config = dict(
    n_layer=11,
    n_kv_head=4,
    activation='swiglu',
    norm_eps=1e-05,
    positions='rope',
    rope_fraction=1.0,
    lr_head=0.0104,
    final_lr_fraction=0.0,
    seq_len=512,
    z_loss=1e-05,
    train_tokens=112000000,
    steps=3418,
)
Each number is 200 + 30 x the weight over its row's rms, rounded and kept within 0 to 999. Layers, rows and columns count from 0. The size before them is the row's rms in percent of the matrix's.

# layer 7 MLP gate, 448x160, rms 0.171, rows 261-348, columns 80-159
102,232,252,221,210,184,209,221,222,197,190,156,168,240,222,213,197,247,141,180,275,190,183,180,219,225,198,204,171,228,179,191,200,226,177,157,207,179,231,162,219,218,195,192,231,157,223,197,193,232,200,204,175,163,223,180,224,177,227,190,194,211,225,198,194,204,178,193,220,181,187,169,165,239,168,206,210,196,231,219,184
093,192,180,208,189,167,199,187,129,179,199,214,200,176,235,171,214,170,254,229,211,209,244,197,188,247,180,183,170,210,217,175,162,169,204,194,176,180,209,220,189,231,198,189,200,199,169,169,215,181,203,239,242,242,224,152,206,215,121,169,171,171,183,197,271,192,202,184,239,228,205,201,212,186,205,239,162,201,212,198,247
101,213,135,234,226,222,213,205,184,217,232,177,270,207,228,197,163,209,217,183,205,190,198,156,165,229,215,214,137,175,172,236,206,212,204,202,239,165,201,162,197,203,144,207,186,192,218,151,238,247,221,186,209,204,193,216,186,178,153,188,216,181,279,174,238,228,172,185,188,181,216,173,214,225,225,166,204,215,196,169,196
105,174,225,233,143,220,183,218,236,221,170,258,195,228,190,214,206,215,201,217,229,175,180,189,167,168,223,268,153,270,208,185,208,246,222,200,171,192,164,174,215,152,159,198,213,212,241,204,163,183,207,161,239,221,208,203,227,225,200,229,188,223,195,225,242,192,234,208,265,224,179,162,208,223,158,240,209,211,185,167,141
104,186,235,152,208,214,159,217,210,136,262,236,126,183,187,178,238,185,228,199,221,212,215,239,203,211,226,256,177,213,172,228,176,282,232,202,211,214,238,241,219,190,206,218,160,179,222,205,224,194,186,172,178,168,220,189,270,143,177,152,168,223,211,166,189,180,206,172,153,229,207,190,195,199,210,224,197,165,197,189,181
106,230,158,213,196,192,216,161,236,159,160,204,229,159,217,130,204,227,198,258,234,204,219,216,215,220,147,208,222,250,189,184,256,226,238,226,162,242,189,230,209,172,199,188,222,208,202,192,189,235,219,162,207,226,230,179,240,195,280,190,235,168,255,203,152,190,201,287,243,218,183,179,226,193,198,242,234,208,219,278,207
099,216,218,232,187,241,178,217,213,225,212,162,177,220,165,209,227,248,240,189,148,180,168,207,242,176,237,149,232,241,215,206,207,161,182,207,188,177,214,170,209,199,254,185,211,200,190,202,169,213,200,200,184,232,208,238,219,197,190,204,179,269,166,221,246,177,190,154,150,219,215,218,241,205,183,240,167,207,209,224,194
106,184,176,201,155,153,218,215,202,186,186,166,179,200,218,264,187,214,187,211,127,197,160,207,181,226,185,204,199,195,233,226,199,230,203,227,148,162,150,228,181,190,198,203,229,195,205,220,204,167,182,222,217,155,199,242,197,263,163,233,162,222,157,215,183,229,168,169,175,236,215,190,198,163,228,199,217,214,243,156,258
098,221,219,196,228,210,208,267,191,216,157,195,193,212,254,201,166,176,186,222,182,167,227,187,225,195,243,161,175,226,220,149,163,194,186,252,210,216,171,190,244,161,238,181,203,128,207,164,253,239,200,209,218,223,196,177,218,172,219,240,241,200,170,207,203,211,227,141,165,204,207,180,190,262,129,129,176,172,209,198,220
085,202,195,157,206,237,208,196,204,207,199,177,203,204,191,213,178,238,232,212,250,174,189,158,220,161,200,195,251,267,201,191,170,240,189,224,228,158,164,167,224,227,239,211,223,225,187,193,172,166,247,226,192,179,193,188,223,256,264,171,168,203,210,214,251,227,191,138,169,148,198,190,204,215,253,209,241,164,142,233,195
092,210,187,165,167,148,222,184,195,145,170,241,222,206,169,207,230,186,260,198,258,204,208,162,206,203,227,254,220,179,197,136,223,190,188,221,151,208,225,221,185,230,180,180,215,182,199,175,224,203,226,205,171,176,242,227,197,172,180,181,224,187,246,159,182,200,166,201,262,227,239,241,185,223,234,242,161,229,188,237,184
109,206,159,180,211,232,185,197,227,204,191,192,185,164,213,176,121,178,180,219,184,199,178,224,194,210,199,241,222,217,207,213,192,156,200,130,203,222,224,206,138,165,211,187,171,158,272,218,236,194,230,191,164,225,190,153,214,152,171,254,174,238,186,176,201,180,218,198,159,193,210,255,223,230,213,286,165,188,182,221,172
103,188,227,177,155,224,166,195,203,205,174,196,208,176,162,181,210,170,207,243,197,186,199,200,187,205,185,218,181,202,228,185,249,186,260,228,258,243,215,199,209,169,194,195,199,179,238,138,194,208,195,168,252,205,200,170,244,175,229,210,190,214,182,238,225,222,197,226,271,200,169,196,166,206,159,190,215,137,206,209,202
096,250,220,144,235,164,205,258,199,171,182,251,224,205,226,178,195,226,171,235,234,170,182,210,236,249,197,227,193,197,249,187,246,202,157,175,167,235,173,178,180,209,174,168,183,157,200,175,185,222,210,145,176,220,211,191,179,239,179,224,202,164,256,182,227,189,136,224,203,170,192,232,186,171,161,178,230,234,187,215,256
098,196,188,220,178,221,167,184,221,191,185,178,187,191,243,208,223,196,188,231,212,195,201,230,245,217,129,149,207,204,208,170,232,249,214,198,242,217,195,235,206,239,167,158,183,164,194,244,237,172,234,200,170,177,211,241,220,175,139,247,209,224,190,200,178,238,152,203,208,179,219,232,218,140,182,163,198,220,224,207,231
096,232,203,230,203,189,185,207,192,236,289,166,213,140,181,178,227,190,187,196,170,255,184,168,212,170,195,210,166,202,168,194,186,204,240,209,186,230,251,175,219,162,190,148,206,249,179,250,167,211,205,201,221,203,171,228,217,243,219,217,199,162,193,187,199,185,175,279,230,184,203,197,207,178,250,208,198,217,145,94,212
101,207,167,237,195,210,251,217,212,191,211,151,176,180,242,195,216,153,229,265,223,172,137,201,251,207,204,231,243,198,203,239,215,269,196,236,198,245,199,218,194,195,211,231,158,210,221,244,164,161,166,198,220,192,220,203,175,210,185,204,208,167,234,215,215,186,196,184,179,218,193,242,172,165,212,219,207,230,210,234,193
113,212,243,166,219,275,193,201,217,246,196,196,180,203,168,216,176,151,182,211,220,218,147,209,117,136,237,247,166,206,165,235,203,198,199,195,203,212,185,217,211,258,167,153,191,187,199,203,229,224,195,181,173,210,188,152,197,215,183,238,165,256,187,228,188,183,205,229,225,144,247,170,177,171,152,199,218,274,235,213,193
095,256,209,162,135,153,189,190,197,186,222,225,175,200,185,189,232,188,206,208,220,170,164,230,235,151,198,165,163,184,233,158,188,244,208,196,182,226,188,198,183,184,185,208,182,202,201,228,285,169,211,201,170,146,202,180,199,178,187,208,168,156,181,215,169,195,252,200,230,171,258,236,148,237,215,191,199,223,195,197,193
098,205,202,233,199,153,218,189,237,221,217,226,164,185,144,157,206,218,148,177,217,248,197,172,205,201,221,232,201,257,169,180,206,219,247,222,228,177,213,193,186,215,195,231,206,190,247,187,161,142,170,176,162,217,196,153,196,167,236,213,172,219,152,226,238,172,172,253,134,171,210,229,215,204,226,214,264,215,203,227,177
100,259,184,192,195,208,193,190,209,233,218,202,162,221,210,207,231,169,196,200,204,168,193,255,174,220,171,211,223,181,256,207,203,286,183,230,221,188,233,207,205,205,237,198,192,192,218,192,240,183,231,201,197,250,181,177,217,231,164,198,200,255,198,184,230,192,198,217,232,191,176,207,199,217,216,276,211,214,185,161,227
098,210,155,239,218,189,204,224,214,187,216,209,158,133,236,208,170,207,208,221,259,154,168,225,248,137,164,240,185,219,184,166,186,255,288,195,236,232,201,154,180,243,244,140,157,208,196,172,246,228,154,185,208,215,182,211,193,216,179,197,232,210,151,217,251,171,184,207,214,136,196,179,196,179,160,223,215,203,212,197,287
106,258,179,225,151,216,259,284,229,235,203,194,254,210,181,191,227,144,213,167,191,158,243,237,176,215,159,197,248,249,198,237,237,231,196,151,180,224,222,201,232,171,196,216,211,205,201,198,160,179,177,154,195,200,215,244,187,167,171,166,241,206,177,220,167,221,240,281,235,161,200,172,200,205,211,264,219,127,179,199,170
100,190,184,211,198,191,224,200,161,200,172,247,195,211,201,183,180,197,184,188,222,168,205,183,210,220,230,203,153,216,189,180,197,189,168,257,204,265,160,198,183,197,211,191,181,217,212,136,196,174,163,180,223,224,141,210,222,225,232,279,200,228,193,152,235,218,180,180,154,166,168,216,188,220,193,263,167,242,203,258,223
094,136,183,165,230,208,152,244,179,179,189,261,200,135,214,228,209,160,150,167,162,200,189,214,167,211,188,197,176,203,175,165,233,184,175,185,190,224,226,167,207,205,202,230,155,203,170,213,174,226,163,214,175,172,211,200,259,203,193,162,195,235,170,224,182,167,251,248,189,141,232,192,265,200,187,172,189,242,223,200,182
101,255,197,206,183,180,220,213,194,208,196,165,214,234,239,204,157,239,150,200,223,187,149,212,182,186,164,210,223,262,175,184,199,213,244,152,177,215,182,144,246,194,211,234,210,208,188,173,204,210,130,187,164,175,132,152,251,178,163,211,239,260,156,164,248,224,165,184,253,211,224,169,244,184,287,237,222,224,199,184,229
092,215,233,180,158,204,118,236,219,179,212,195,215,249,191,241,189,165,133,223,251,220,151,179,155,240,180,236,186,200,186,165,170,226,189,215,206,224,180,172,213,210,210,219,256,254,220,181,218,144,229,230,198,185,188,216,203,190,197,242,136,186,187,195,208,187,161,210,232,176,201,145,189,202,184,196,195,233,226,247,208
103,223,197,186,216,243,222,240,213,255,166,190,122,137,154,234,203,149,189,231,175,142,162,233,201,187,178,168,185,176,251,169,177,212,176,166,222,193,221,194,195,182,172,184,176,219,197,206,236,237,202,216,174,161,200,209,218,204,172,196,179,184,231,195,220,233,245,163,157,137,167,219,194,253,199,200,190,224,171,204,273
092,253,180,164,171,192,182,205,215,227,162,245,198,275,233,200,219,219,258,198,140,210,221,176,154,238,213,216,174,191,185,248,240,212,159,188,216,188,129,203,198,214,280,232,242,205,169,179,195,200,183,272,184,262,168,211,203,181,172,210,207,175,212,161,207,179,189,230,193,203,200,215,201,239,161,253,169,234,244,197,191
098,182,188,201,192,221,167,246,200,204,216,234,211,215,156,227,210,250,213,185,232,214,240,197,189,222,236,219,223,158,160,152,194,213,153,190,219,238,256,205,192,225,188,175,143,206,218,194,200,260,216,198,202,227,229,162,174,208,214,231,168,203,234,190,224,144,196,209,187,160,198,184,165,200,221,286,176,169,219,220,281
105,208,196,184,166,133,201,219,174,231,185,195,169,181,184,193,190,164,192,182,228,183,174,207,219,238,191,202,246,165,149,168,227,208,255,165,142,167,249,181,201,227,179,168,213,227,190,186,186,227,153,224,166,238,280,171,192,160,219,245,204,187,136,195,205,195,200,223,203,228,219,201,159,207,266,207,244,162,235,187,162
095,111,202,206,192,235,177,157,233,149,146,196,140,194,208,246,218,171,207,270,268,198,205,203,215,222,195,218,226,218,203,179,196,217,257,187,188,239,244,237,202,192,229,118,170,177,224,199,201,182,203,202,222,205,244,266,224,178,174,224,220,184,239,232,223,242,176,219,215,191,191,208,155,162,185,175,159,207,181,202,239
091,198,228,220,144,191,195,222,236,156,183,220,198,198,194,163,204,198,201,228,151,197,228,181,198,196,186,196,232,135,162,183,247,175,181,224,166,150,224,132,227,225,192,190,186,180,181,133,196,209,154,172,239,241,193,206,199,204,160,276,206,224,194,238,233,202,182,178,161,238,225,249,132,172,144,215,192,182,196,210,225
114,150,249,188,174,220,166,172,204,262,196,266,223,239,205,237,183,187,167,258,195,199,277,177,215,261,220,184,193,179,200,185,184,237,209,176,225,153,253,207,139,212,186,163,144,193,203,123,224,153,165,222,149,193,152,166,199,189,210,171,220,175,235,233,233,212,214,163,197,226,180,188,177,222,209,202,169,237,223,220,215
090,222,190,196,231,242,194,166,199,184,156,186,196,228,180,166,154,163,218,204,220,193,213,241,185,194,134,222,166,197,205,157,228,196,201,223,219,260,199,144,195,202,215,209,242,142,183,192,151,157,175,138,222,224,208,164,191,189,238,211,243,185,162,240,203,208,234,204,160,211,187,197,211,236,221,225,184,208,191,175,202
095,185,163,180,174,150,208,166,236,190,159,265,219,198,163,251,154,244,256,229,197,168,219,169,242,215,182,231,236,232,235,246,192,192,190,226,191,207,250,174,233,202,196,204,156,204,168,253,170,240,231,193,205,216,198,184,224,191,178,198,205,167,187,219,173,159,206,230,119,209,213,230,171,166,264,245,224,180,199,236,258
095,177,219,162,204,164,231,196,199,186,196,268,210,146,174,208,231,209,176,216,142,207,220,188,184,162,236,187,230,181,184,184,196,238,196,186,141,199,246,190,175,175,245,221,131,179,243,145,214,187,193,176,166,225,203,202,153,234,188,242,272,181,229,175,227,159,206,194,147,210,210,168,209,166,226,168,199,188,186,162,196
094,248,181,268,222,250,198,186,238,244,162,174,151,227,204,215,190,155,142,142,192,198,205,222,225,168,181,186,198,191,199,220,236,264,178,187,228,181,219,222,241,215,174,215,235,178,181,215,201,238,211,174,198,188,180,137,197,173,222,166,160,216,194,183,176,240,241,251,190,205,181,210,249,184,238,137,229,175,203,211,196
106,223,258,258,159,193,177,236,193,239,187,211,156,213,189,190,218,183,179,202,246,184,152,217,192,186,184,162,203,181,203,175,244,203,188,132,192,207,151,250,204,189,144,187,198,237,217,175,193,252,175,182,203,153,174,195,215,235,187,215,193,188,253,197,196,219,167,151,169,252,147,162,208,219,148,192,252,232,166,212,255
094,181,214,203,189,143,246,279,155,248,194,207,175,152,208,223,212,217,221,263,239,180,203,182,218,215,216,197,208,215,241,202,192,200,205,225,220,183,209,244,184,208,223,217,170,202,131,163,160,255,187,140,132,249,231,215,222,230,194,200,168,173,166,225,179,172,163,195,183,210,235,191,159,221,206,253,195,191,173,223,239
090,177,234,214,201,217,218,235,187,258,218,174,241,223,152,195,179,173,204,190,165,222,208,206,197,145,186,216,219,159,184,200,202,184,188,208,212,193,186,205,198,231,210,155,210,216,211,205,162,232,216,204,188,139,217,219,222,199,257,217,209,195,183,215,189,178,162,204,189,148,186,222,236,205,228,173,197,143,123,250,208
094,183,173,217,230,205,225,262,185,181,198,204,172,228,269,177,188,127,186,209,151,124,238,209,223,239,207,198,191,188,193,199,230,171,159,190,195,169,233,167,187,208,214,230,143,206,175,177,150,198,197,217,229,201,213,189,166,210,160,205,199,219,174,293,224,186,150,172,195,219,207,195,207,194,228,204,226,179,149,201,217
097,265,229,200,202,186,195,180,201,203,270,212,181,189,231,190,209,225,237,146,192,180,187,259,176,241,202,181,189,230,236,240,137,162,180,214,164,194,216,218,222,209,233,133,164,217,191,172,244,164,224,208,175,195,233,196,221,207,199,221,206,167,210,147,262,143,214,217,189,238,223,198,275,194,188,226,236,132,212,199,166
100,166,245,189,221,259,196,204,185,240,155,229,199,204,213,227,181,210,220,220,234,190,187,193,244,237,188,228,239,219,207,198,205,170,189,186,235,213,249,203,181,147,180,202,172,203,191,183,237,172,214,192,229,225,260,155,237,154,237,216,198,197,174,165,152,201,149,183,170,155,175,192,207,244,141,215,223,204,165,165,211
090,259,166,197,229,223,247,275,207,157,193,145,152,177,150,225,135,245,166,203,189,251,259,177,214,204,181,223,229,159,246,141,173,250,176,194,151,203,182,204,161,235,182,171,209,207,204,211,139,211,235,217,223,195,194,258,198,201,236,239,205,176,210,185,202,227,203,225,188,229,213,174,148,165,241,150,193,180,243,167,187
093,230,190,201,207,219,230,160,194,207,210,193,151,181,213,240,204,195,185,246,181,198,186,162,208,261,238,199,145,199,199,233,182,214,212,185,192,209,206,192,192,178,232,207,179,261,284,189,228,222,215,184,235,189,228,180,193,226,237,169,235,190,173,148,180,219,193,148,163,177,203,213,234,188,155,204,212,211,243,150,113
104,226,195,235,127,224,178,175,200,215,163,217,167,213,213,237,198,236,127,207,226,144,164,206,175,232,202,207,206,217,231,162,228,221,183,156,195,185,258,194,192,254,206,161,225,229,203,221,190,162,204,190,226,153,221,164,225,238,234,226,188,141,159,185,198,166,218,184,217,187,221,215,172,193,208,187,243,179,194,198,176
097,205,152,246,184,206,205,228,219,222,175,167,210,188,158,170,142,210,211,150,177,233,199,190,210,217,234,222,184,212,218,161,202,237,187,164,165,235,172,188,207,237,174,239,257,169,200,232,225,188,182,195,194,157,227,194,232,184,239,182,215,204,190,248,174,227,182,194,234,241,223,232,193,194,219,230,183,151,207,197,172
100,204,184,171,215,212,231,218,183,181,232,137,234,251,189,236,195,147,171,232,197,176,173,218,163,225,214,268,187,214,194,197,182,168,239,145,182,158,233,197,252,208,218,210,190,238,166,238,170,238,141,193,224,221,169,121,198,213,251,167,224,217,190,213,246,187,257,214,218,224,241,169,143,192,172,190,237,194,173,201,209
096,291,172,212,176,204,220,172,191,187,157,169,154,158,150,150,246,195,135,167,186,178,212,144,182,217,215,151,190,227,196,231,228,187,190,203,180,183,238,142,263,175,249,200,185,228,240,161,194,219,251,135,196,152,256,209,166,228,218,177,166,195,169,242,207,197,173,169,187,198,200,193,209,144,243,159,245,202,193,166,230
096,168,213,241,220,196,183,178,221,152,223,264,231,205,189,212,174,179,174,263,214,207,206,247,192,233,178,217,135,220,204,224,203,188,202,212,226,199,158,186,227,207,172,183,201,204,161,196,149,243,246,181,149,205,129,213,223,253,201,200,177,206,207,247,214,182,170,168,201,193,188,206,179,207,248,167,126,244,214,174,257
100,226,210,185,279,193,227,191,210,172,127,192,141,171,221,197,165,191,183,179,206,222,190,218,152,209,191,116,220,186,233,165,153,258,161,180,176,166,205,187,179,195,232,187,178,155,174,133,196,198,175,161,187,194,214,230,176,217,224,197,175,235,190,185,126,183,159,217,211,204,134,182,192,243,173,227,210,232,199,214,233
096,215,199,127,158,207,195,201,196,220,205,158,189,259,201,185,167,222,202,264,176,192,255,220,163,177,240,183,250,212,189,152,153,250,196,209,234,169,214,192,209,178,231,190,258,183,276,179,151,222,163,193,217,193,171,290,212,174,173,233,175,187,215,224,250,174,191,213,204,161,239,195,181,147,181,175,244,199,205,190,218
104,218,178,247,226,216,187,277,241,182,145,172,188,185,225,205,238,213,209,216,218,199,210,224,198,238,230,184,224,181,211,245,211,242,260,172,201,188,182,157,160,188,175,195,227,229,186,180,234,199,208,217,209,232,172,232,180,199,188,147,192,233,185,176,267,138,262,159,245,176,213,205,188,206,228,196,212,164,195,255,221
098,202,197,197,193,178,178,192,187,194,226,183,199,184,203,165,169,194,186,167,188,247,191,201,134,207,202,185,160,217,182,162,197,256,135,167,204,180,232,128,262,126,214,189,187,188,160,201,245,123,180,215,181,165,187,218,205,185,227,147,190,192,188,187,207,205,264,200,189,183,251,219,239,199,227,224,176,190,210,166,162
101,144,205,226,120,241,151,201,183,192,232,240,175,177,190,196,227,206,232,211,190,195,178,143,189,224,194,215,243,203,245,200,275,220,151,146,216,187,203,216,160,198,245,213,171,158,194,180,181,226,203,191,185,299,175,184,173,186,188,211,192,221,170,245,188,182,217,194,169,176,283,153,166,258,145,194,208,206,202,231,183
092,200,243,225,190,173,205,238,231,193,203,184,200,215,192,249,207,176,138,255,190,179,190,208,209,211,238,179,218,139,174,210,197,145,167,191,163,159,161,188,261,168,195,125,189,213,212,191,242,221,191,175,204,162,219,181,179,208,199,239,234,238,182,182,201,229,223,218,223,172,213,201,194,208,208,233,228,210,144,186,219
098,174,236,191,173,183,250,195,201,215,149,234,177,151,158,173,181,191,140,159,208,192,263,242,231,226,191,162,147,205,189,202,202,218,181,239,142,206,174,252,196,195,257,243,175,213,216,185,217,213,182,222,173,231,144,215,204,168,147,168,213,223,249,189,254,231,137,234,237,224,217,218,155,215,202,151,209,226,183,181,165
101,186,203,212,207,169,165,168,210,178,203,239,194,204,189,189,158,176,208,177,259,231,175,246,204,232,135,167,229,212,230,180,207,241,223,179,185,240,215,186,212,229,217,195,190,175,221,135,118,231,203,193,202,201,177,182,177,168,206,220,177,208,180,187,176,193,161,182,239,169,209,172,190,171,203,172,232,232,191,127,219
099,214,216,201,210,174,211,183,181,240,192,196,198,204,194,175,184,192,200,162,251,162,174,204,165,177,243,171,230,246,239,215,206,180,181,197,182,158,168,192,169,210,236,231,254,150,201,184,172,195,159,210,206,186,164,210,180,173,209,190,139,240,200,271,176,196,180,199,130,207,209,199,242,149,174,162,205,185,193,270,234
103,202,248,152,201,215,256,166,249,189,198,158,193,162,168,234,175,231,206,184,196,186,263,179,170,258,235,211,171,244,167,250,204,180,228,238,212,234,233,214,191,204,215,198,209,251,220,205,144,197,231,256,205,215,184,198,193,150,243,194,147,231,182,162,212,215,221,207,203,244,218,214,199,152,156,259,207,209,189,228,201
100,208,250,218,244,224,219,145,216,177,175,143,172,247,209,193,179,206,231,207,214,167,188,234,186,243,183,202,231,193,194,190,214,223,197,130,184,206,188,208,169,148,168,206,219,213,143,147,190,260,198,202,167,180,162,202,179,158,161,266,159,210,200,234,232,141,209,248,222,212,203,204,195,187,159,255,214,142,209,160,217
118,166,182,213,168,191,223,203,216,261,150,201,224,206,173,204,205,271,171,235,232,248,203,259,192,208,176,155,209,260,197,156,178,176,236,189,190,234,261,201,236,188,258,207,151,239,166,234,202,242,126,209,187,245,205,212,187,205,218,198,177,201,269,137,248,207,246,186,225,180,226,229,199,227,230,204,233,183,209,172,204
095,141,200,201,214,165,267,181,208,265,163,227,176,224,196,210,114,169,182,185,171,235,216,204,156,226,192,165,177,185,171,184,200,173,185,220,242,210,177,245,181,209,203,142,168,213,243,210,205,212,201,164,165,251,143,222,258,230,158,208,237,203,219,228,243,164,239,159,189,163,157,236,190,184,254,200,197,225,184,199,238
096,208,236,221,194,251,196,132,170,170,240,205,224,231,200,199,194,195,182,156,214,161,198,218,205,217,229,155,187,216,221,178,254,225,199,240,223,153,172,265,193,261,194,228,232,227,208,185,183,187,228,239,167,195,235,160,206,218,253,234,207,236,225,223,210,195,217,173,235,212,141,213,214,229,172,203,218,200,163,247,145
100,189,164,179,148,170,213,224,248,216,154,171,162,186,181,184,128,184,201,174,195,182,196,259,188,169,161,172,223,209,195,222,259,223,171,221,203,207,174,230,239,259,211,238,215,252,185,196,260,178,213,160,145,197,204,242,189,192,233,219,204,237,179,158,203,261,208,218,189,204,220,231,200,219,214,217,209,206,227,250,220
108,179,210,255,220,181,194,213,199,199,178,190,228,194,231,171,191,173,145,186,221,183,216,196,187,214,193,181,189,263,177,177,232,212,181,172,175,242,174,199,177,223,276,195,178,184,238,158,156,208,219,188,129,240,158,198,177,197,158,214,261,180,236,223,198,207,191,160,194,188,154,260,172,167,180,247,210,178,178,143,204
104,226,191,227,241,161,161,198,157,176,162,213,207,199,167,171,179,233,232,187,214,198,274,236,172,214,179,157,195,145,172,206,191,285,200,193,184,200,237,210,159,201,219,221,156,185,187,174,205,176,191,185,144,207,184,208,211,215,183,259,251,161,140,200,197,208,167,149,246,210,213,170,237,221,161,213,198,179,167,267,211
095,180,250,219,241,163,196,142,200,180,199,216,181,205,170,234,207,164,160,228,211,174,200,182,197,143,147,198,187,142,260,199,161,213,168,166,223,212,223,199,202,165,207,195,181,180,147,194,281,206,177,207,182,202,215,181,159,197,189,195,223,199,192,194,190,170,188,187,171,167,251,165,214,223,175,190,193,214,198,223,202
095,261,222,156,191,256,185,245,198,214,185,211,237,174,222,238,236,181,232,153,237,172,138,213,204,172,211,192,152,185,179,154,215,209,186,249,150,187,158,236,144,215,222,234,188,215,201,161,173,177,228,237,212,182,188,236,208,191,184,216,216,249,246,201,178,219,177,192,165,251,225,218,177,205,199,181,209,136,196,227,196
098,195,191,173,178,191,215,226,163,168,172,163,142,181,199,151,245,110,186,185,198,195,259,195,211,219,206,179,202,212,168,204,211,224,137,198,233,211,188,175,199,186,176,193,209,240,190,149,197,206,191,152,271,156,142,243,207,225,214,248,204,225,162,205,189,242,180,209,202,193,211,210,215,196,205,209,187,196,196,149,210
098,228,264,189,202,208,212,204,148,212,219,171,198,216,194,183,172,199,173,195,146,166,232,168,177,217,217,169,147,212,203,241,186,280,198,231,191,187,181,170,245,164,218,259,203,186,186,234,154,162,176,247,180,217,234,200,208,230,243,201,167,231,239,206,142,206,198,132,209,196,220,166,185,198,163,180,173,180,188,185,219
090,180,197,182,198,195,210,236,213,218,192,164,211,193,164,151,201,216,214,244,167,198,208,167,154,194,216,178,198,176,206,173,225,204,167,220,164,232,202,136,223,150,209,220,218,197,162,174,208,185,177,208,165,221,216,169,237,164,241,197,222,217,196,212,156,206,254,231,107,228,172,167,203,227,156,181,154,234,169,181,233
095,208,255,244,204,170,281,184,180,236,209,177,224,207,225,197,173,219,235,161,213,196,224,220,156,159,202,182,183,251,232,231,188,200,145,199,197,157,161,210,267,207,213,207,228,242,231,224,98,262,194,215,210,189,157,216,220,231,204,262,207,158,175,204,213,186,268,249,193,204,207,189,229,205,192,174,211,227,233,181,238
094,213,143,223,231,198,190,182,194,208,224,195,182,235,151,185,204,231,165,212,199,203,182,198,191,224,250,203,215,176,208,239,173,240,207,222,193,186,220,150,187,255,183,195,151,215,171,261,188,180,159,270,211,209,235,162,234,278,226,157,222,216,183,190,198,169,226,184,224,192,262,192,193,232,180,223,237,200,157,205,189
100,187,206,212,206,172,173,171,194,195,188,207,179,183,158,199,257,212,145,169,179,248,222,224,278,170,237,214,217,256,181,197,209,199,210,215,154,273,191,190,241,193,209,205,237,195,205,232,236,209,160,222,177,193,228,259,183,197,109,200,112,186,210,214,253,184,163,243,157,145,199,227,216,161,192,208,163,155,229,253,209
098,209,179,186,193,190,211,219,213,161,173,211,254,227,175,150,159,201,160,209,188,211,178,172,138,197,177,180,181,199,202,213,177,229,202,209,222,174,220,154,199,200,211,219,208,159,206,176,159,210,208,186,155,192,211,190,203,251,200,189,249,205,227,171,197,233,156,213,246,101,268,215,191,182,162,223,172,125,145,191,231
088,188,257,139,158,179,197,164,162,198,218,233,230,212,251,173,181,183,215,184,172,212,174,171,184,233,156,216,176,277,215,255,253,206,140,171,201,194,181,170,185,176,202,208,158,181,220,257,218,151,171,223,219,237,172,190,177,188,243,191,181,187,176,172,253,185,210,217,178,215,225,229,211,213,217,229,222,209,180,201,251
096,173,221,201,190,166,168,209,156,198,149,243,229,198,164,158,220,218,183,271,266,214,186,228,239,260,181,211,203,203,136,202,169,205,217,193,174,285,165,220,201,207,189,211,160,174,161,248,206,184,240,241,191,229,234,191,155,190,178,175,199,240,207,212,234,186,167,236,205,235,149,206,140,215,200,208,177,193,189,236,208
101,175,245,188,251,194,227,241,171,216,224,154,197,188,226,175,208,214,218,210,196,234,157,231,203,232,187,207,192,140,201,156,189,190,201,188,142,207,212,173,254,134,225,188,195,222,218,129,206,238,205,166,203,125,175,225,216,216,191,193,211,200,253,182,186,193,240,166,228,203,182,203,211,183,165,210,224,185,201,191,243
102,200,221,210,267,219,170,178,202,232,203,194,244,209,220,167,227,201,171,189,184,213,202,202,228,176,186,186,197,178,189,187,248,184,170,163,205,220,185,197,179,216,168,198,168,199,179,203,164,200,176,261,205,161,186,209,203,169,136,172,147,155,217,180,181,164,193,235,200,213,178,161,219,265,231,226,217,237,266,205,143
109,187,188,214,219,172,195,221,197,235,184,205,239,200,176,160,234,185,202,248,239,155,126,217,173,223,199,242,190,194,209,190,232,163,175,141,172,187,207,210,219,229,149,180,218,201,223,129,174,171,185,223,205,170,162,249,193,200,222,209,213,178,212,250,159,206,202,181,224,189,194,233,166,173,229,203,208,185,201,163,181
110,248,226,194,205,189,192,252,191,192,190,183,152,212,162,256,152,177,198,214,179,218,194,185,202,231,241,209,168,200,222,169,181,171,194,181,212,243,262,237,255,150,180,213,139,186,214,179,194,276,138,172,150,166,200,147,170,224,214,231,142,204,223,235,216,169,206,224,179,172,179,220,196,182,200,147,196,187,145,257,194
102,190,164,209,191,191,191,223,196,192,183,205,207,159,199,162,160,240,237,212,159,203,190,205,195,175,164,203,152,253,180,181,227,239,235,178,239,225,235,172,189,197,196,204,212,175,195,181,221,165,216,180,173,238,211,181,216,155,210,201,245,196,250,161,174,229,181,248,130,212,209,210,237,218,189,232,190,178,200,221,222
094,198,198,228,194,216,206,187,218,220,221,250,163,185,163,155,178,240,175,235,235,182,214,193,240,208,209,192,254,215,144,199,213,209,204,209,199,216,223,161,186,151,190,150,225,220,277,251,230,189,195,220,219,199,214,239,153,210,280,192,255,162,171,222,148,198,176,190,158,154,213,236,159,176,249,169,165,202,211,204,210
103,152,222,145,197,228,153,231,235,248,167,162,206,180,209,176,147,245,210,221,181,205,177,217,181,185,196,263,214,216,240,166,194,165,227,258,215,214,189,210,183,173,236,209,208,148,152,205,231,202,164,268,215,230,186,170,189,179,198,216,168,205,191,184,206,188,189,250,228,193,140,180,177,205,204,224,178,202,215,234,154
100,173,153,191,173,190,205,214,150,234,198,139,149,188,192,209,220,165,185,230,233,190,206,206,176,213,198,161,190,177,193,229,206,128,235,177,186,156,192,198,220,183,222,174,248,253,198,176,231,181,157,209,191,201,168,225,221,178,181,172,173,191,207,204,190,192,257,229,199,218,237,222,223,298,169,256,250,222,179,221,256
099,196,233,174,230,253,178,219,173,261,207,247,274,188,234,228,193,217,175,183,237,206,193,148,164,236,175,168,160,167,221,161,206,240,214,211,177,228,207,186,180,167,208,237,233,258,231,178,190,169,222,192,128,203,213,168,174,245,240,210,270,162,260,189,225,183,222,205,213,203,192,173,161,234,221,197,216,217,239,200,204